{
  "num_hidden_layers": 25,
  "hidden_size": 64,
  "num_attention_heads": 1,
  "num_key_value_heads": 1,
  "head_dim": 64,
  "intermediate_size": 192,
  "vocab_size": 31805,
  "hidden_act": "swiglu",
  "norm": "rmsnorm",
  "norm_place": "pre",
  "norm_eps": 1e-05,
  "positions": "rope",
  "rope_theta": 10000.0,
  "rope_fraction": 1.0,
  "qk_norm": false,
  "attn_scale": 0.125,
  "bias": "none",
  "tie_word_embeddings": true,
  "parallel_block": false,
  "init": "normal",
  "init_std_qkv": 0.0613,
  "init_std_o": 0.00867,
  "init_std_up": 0.0613,
  "init_std_down": 0.005,
  "optimizer": "soap_variant",
  "learning_rate": 0.00781,
  "lr_mult_qkv": 0.7,
  "beta1": 0.95,
  "beta2": 0.95,
  "lr_head": 0.0112,
  "max_grad_norm": 1.0,
  "warmup_steps": 200,
  "schedule": "wsd",
  "decay_fraction": 1.0,
  "decay_shape": "linear",
  "final_lr_fraction": 0.0,
  "batch_tokens": 32768,
  "max_seq_len": 512,
  "doc_mask": false,
  "train_tokens": 132500000,
  "max_steps": 4044,
  "dataset": "wikipedia_en"
}
Each number is 128 + 32 x the weight over its row's rms, rounded and kept within 0 to 255. Layers, rows and columns count from 0. Numbers have three digits each. The size before them is the row's rms in percent of the matrix's.

# layer 17 attention value, 64x64, rms 0.186, rows 0-63, columns 0-63
102:179134109091150115115166053139116166116128165130183102158107150128179188147129108144121114114129119126085106122123137109144130129182131099076134139163166119114083215109140128077175190181172151
096:136175156102127103101146127130072122151084199111136106146155139103074080171180150121165134164080123198120147097106121105096116155088116161160160110088172159157123092146178158114092106191139102
104:181154106112140132124156126071134149144159152143108127116101125181104134120087123220157197144172100110106142112100100143055132065129163131119146218159117084114145121114166134140083158112147128
100:162108100060100121083111125117124149081129148103141178129154101149102190153177129097146165075108101139050120111135147142095139163114142125162096187119083133157181178159137136182083148112080137
097:115172174138158102109145183168070124208134107127094126105122127119132109115109161167072146103112157096157137089133111140154119105114155168104074153151170174075212090133077139093150161111133121
099:095124136088133177127134155170129118237130105149068101121121075130130167128113137146107143110141153101133074118117096154129191133178149124130095102108086161083098127152116145145192192133159178
114:118163174181144151113113191141113138131103174135133136057101126151062062144150148099111140100105140117115153134154154114092114136117163129132063088100122113181232143147159160144119080104137127
104:131088152098099110118077101171115146129186149121106051145079152115166140140088083121158092152142139099147129142154201164068106174116096147117115131114125174093100118122120153179152188065103132
093:105160075159130149120108145101151151093117174130141144167124172117213178098111121121139163129163096121126093137113111147106186133147074130167212136091076132139123174180132102116061176135131151
104:150168137139137160102122099071130149121144093135104105113139105068166141072162078081104128154105116141167179117147085136115114124182112095032145149102119170137144167114139086169081150139070089
106:097133085081136083118190129145113095091198152151111151135137139116159166173109107168128149095123105068120138100150101100184109095128057140140110162107149175122143131165128129055089127053122116
097:090144145122121160121150091164160149124113189112114170105131108155130110126140132112149127124138094130150082140143108095131073106138059109072135038123178172167109209109167180083171095131154133
089:162103136180081145152137104166111103126104145071132089125105142138116156131152091125168089114115166065109061148148160080114103101181166109117109139016082087165113126133100105142128128127128166
115:096106065121092173124135108117181067136144099159097182092181077151139104076089142114143141115109112177176140096161119107148109146072113104153105121204104099115132126118105147157148092069086122
107:089141140157123131117124140108142151120140050145087113171130090128144133086089117074105133135111168102177166142128154124211172147126090081162132125122109196124127064134072061109158103119104085
109:117105132187178050158166144163170159152156165121130080158112148153145128120076189116103113129181106122174113132154184115177127136108149149139137145151112152130176143080107132088186152191123092
101:107116154160055153118121095083106097131112125127146171099114143096174181203141123099121164134124127106123197123139117097116114108126128076161121185124179145074130085188142128112108106042136149
089:154100079208113138138204154141140129117110148115111088186154154123127137158119139084082175154142179159154127095143117129125096094161135134154169151130163089135075138146157083113123100181170054
090:148128082090138134097148210130152151133130225116124108154106096195161144087146153113162165145125132149124086103139155153097157137098132117117166141117144101210164111082089089073135103162113127
099:143120113157086109137164067132225146150127164086156098120118101170073082110103121098153091119151062140159139154135123130124098083104084161140169152182105091187099150162164136130174130130139133
099:166149111141116175141128165176133151075148155115146130106101168131166168092138199099189132140156112159163152169155145133181138152129098088162199109089071087100122152152142062104094110155119127
093:091110102216151092198169154115083102137087194152173066153108131063142145170142147098127129150154143150108166152147098106130117100155125098108106109083171156110123086124172133101119153155161141
104:181086181142168183080112125141106160127170084140124153100172123125165114082120145131134102073134142109144083131099197130113171150128121117123086106098065137138164114136052097149159111103089069
099:159092144105117137168156101146093101149109202095157121090095143124066067153195124167156095146097139180113134170154074151099088139135095146117109044139141114118141110135147162138105154101147184
092:114098189177113125152096107156054111138102108149169144157136184166099150185112078107095120146121165128127151156119151055104072172148143107104124108131141148090126115066137075169152137070123120
109:178120114067140082153094126116146167100178112110113104170087123157158165107153120093163123171122115085080119141178156173119198165134177138189140124112091129161085112140170101120124146191131174
100:098103131143086102113129070059152112129131155127127108144113136151117150101050062110107060138112075100147199123136197153135121131092126143127169119141080078177083103125136120166147117103096157
091:133082160091075179132157131193095089139141180141079096090166119140150095083108133151143102122116189183129097107143137188106104160133110151080106100154165119123097153144144200181119132105138097
109:103093145130111096191106167154085122120169076112113118122138122085186130121143145169106114120185117116140102152083153146123194157094130146127136134078148212079097138180097118111082175110144073
102:180169139124114169094092107210134198120153130117119128064125154156103141154161128092095139187136149124132081161172088122114169079176148088172146168128134109139108146139123076111122104184150159
084:089100104159128152123136082159146116174105123116157106151143095103152197147167135127156165092126143178120142119099093136190102091135109093107109153120107069043147172154062127065150129098175135
097:144078092113097123152148137169160127090122117089138150138161065103139116146186071095136074193124141134077103185117120123130085070143127161137180134101142153148047110131109166127119071143160131
099:137101143101111197103062136153136130138135062148130120068116082076148123150149125097133117120081154157090085155123136169084168129132197121179103112097120167090100112149071173133179142126133172
109:147155139107150120095100141213100159127085095146099109085145068109106122170135120102104105127089196118123112081163145129138167120138137119051057089088140123111141147132076183152163100128094099
099:090164162144092157147101099145167112131094156090189131108131145166115128165177133080151084082139141087156144160127191089116187165186104102142084096127133165102137128170102119112175156077137177
106:091162114133183148102156188158144115129107154145117113116167133078159197161114198138147142082112066101145096128115131094208131133159115111146145132087084178144177157168123122098160149092087131
110:125142135175173131104127108112080142125123167157126125115151205108105156116136130194096132188182133130153105167066062121099119126173084068095133151157175104132145166115135098157056135116146109
093:167133151133115143152138120126101146088146136088132146051138122167088107119200167146153114088139139096161133142155179118103085065166134079086056100080174120151118178107139107125110063134102111
095:111152169143122102102130154109089147112166114102080133123091147081211121108131088087155151176132154118159180105069174183125105134105144050082160122128165096103138122095149102166112121168121081
113:131135100131180096143107112125141136164083141128084105141127047143116152183094165217148149143117093097135129084111140093068113120116184148103089158172184090128134153115109193119155098118151104
104:131105109120146136178171123151153124141162159143128108079126105132170123115170159135143092160114214108151158127145165153129153145155108070102025133136202108056109102088103154110122117130168128
112:083164189175159173125115147138144171173076108145127108067091063123134132111134135147076108113123125061137145189124126151139151060162167107100105107068105164138173168126087113136130128108120150
101:150172111122118178160104113098174122129121154130150080068072101004152131163178146105162119150135110168160187166117115164100092123103143131147130124095135109079128131153166143148119137163156147
095:140130162135131149103094137172120139120194133139081107104152164154097061116148157107102103140102131123130122102114202061056157200147133139102105169085145121174106131140143127125107076162126057
085:169118107054161138067079164168128157125138119202143130096128121065074133167119128125153141130145100155095105160100092170166084109094143154190112135160132100128139105155116143116177062093107129
103:140064139161089137147145108130110099054090146127164114143126182115124084150114102132073067138096142140049139173129173102126090187137121157106122106134138144123109121145156203189142179107145133
105:113131148121152127194113166093100125158087121104081110148101081092160160141135157171143189131089128146111126080093168133087128128106224121092102127099155113109194118061098143155134135154080135
102:153157139118132157129113150166123094137138161123092066102135151107089173180109130127101130136122175097094087090172176107051116125136203145081082150063122093132118092101133115206139108127100123
089:114112118139101061178154080100124130117081158074133187200130146162138112123161116126137164105122115154145150086115111127179047099118093143075174083181158114104143168107131092077128134121115122
106:124119106099147128087151135030135121107168117158113208159162144110130115107127132111141152139169083135152094130095073125157111137139080078159157082197122206171124108148175120113127096110110123
101:106181124200108155138136111152153124088114121109113133122140132129061083168132134093117146165126167192178157113137065110126099063145093101126152088163198118089115124154111137103111065139182108
089:157145137075095142101113053085089131160140116180144095095117174152094122128125164162120183076147075161104096141095084110168149152133136121134149187137089124168144165205152098132156156123090116
097:164083180111142066159154162119136136141103140149171119166058131104125144129149144131152094090098164093077154137170131201192093115108161129136076122128117134094176114137149136099152185108107192
095:103144143112118085202161132122130147174106128134128174116053153139180149102154144100119115143070118091141175138169137115188094126101134141120196143085118147135155102061149083096182151143097170
098:110115157128118143168136112079056122105105100112147139134196183099098119179152102155072154089098138147057132127039166087125144131126112158160105121129152137126143123187116131198129133093156134
102:175099150127103125112131105163122139125128052148176155120132177125117068144149127123085176170110149209091094165115061150152076094111141189155183149154142139110104140139166161106164150156116129
100:081084172154088148179160156145078113193118134153119124104138142128166143093127138174116111120147096091090115176110151128129160118100163181165141179058090160147133131179165185097116166106172132
096:103148184096156151139107091151117167173094086131124138092141065093121129092175085160138117051121094139083141124120080143178143089119123139082097088081115078109165202139104140172130120143135137
099:128154124148151090136110091143156114142141027155123127130168160148084041092153079124097099170101144114142144129153092100162135097154173166122136107154178112101077101127083106090172086146127096
099:153176106088146165040136122127129122125108123145124096106088142104142124160087149161113140206112107150164160131158106112118116162106127171077190097158122152133085118114184176101178185167148166
098:146196158098136141105139183174121164176164145131117083087084100130111099168144142078133177175093128172140177105156141094105109098098159145105162180101137146148160091082184124085163105165123131
095:165086173206121110123150119116130108129135172102161125144113131176118092081137161089143092148155141143120111158161140080139060151129103087116125160126104170189184099151121134173101072058091107
098:077137080192132160147112098097150067090116070165125094152181132123164127107085126126094148110078149160155172101141134083154126166111089156152107145110095062129141133132103106204097109101098098
092:144093163149122128167129105133109130120179093145156093156147155097124120124094099121103171143165131160089139130117163131091077079116222191096100196189170100112149100079140123138149109104079105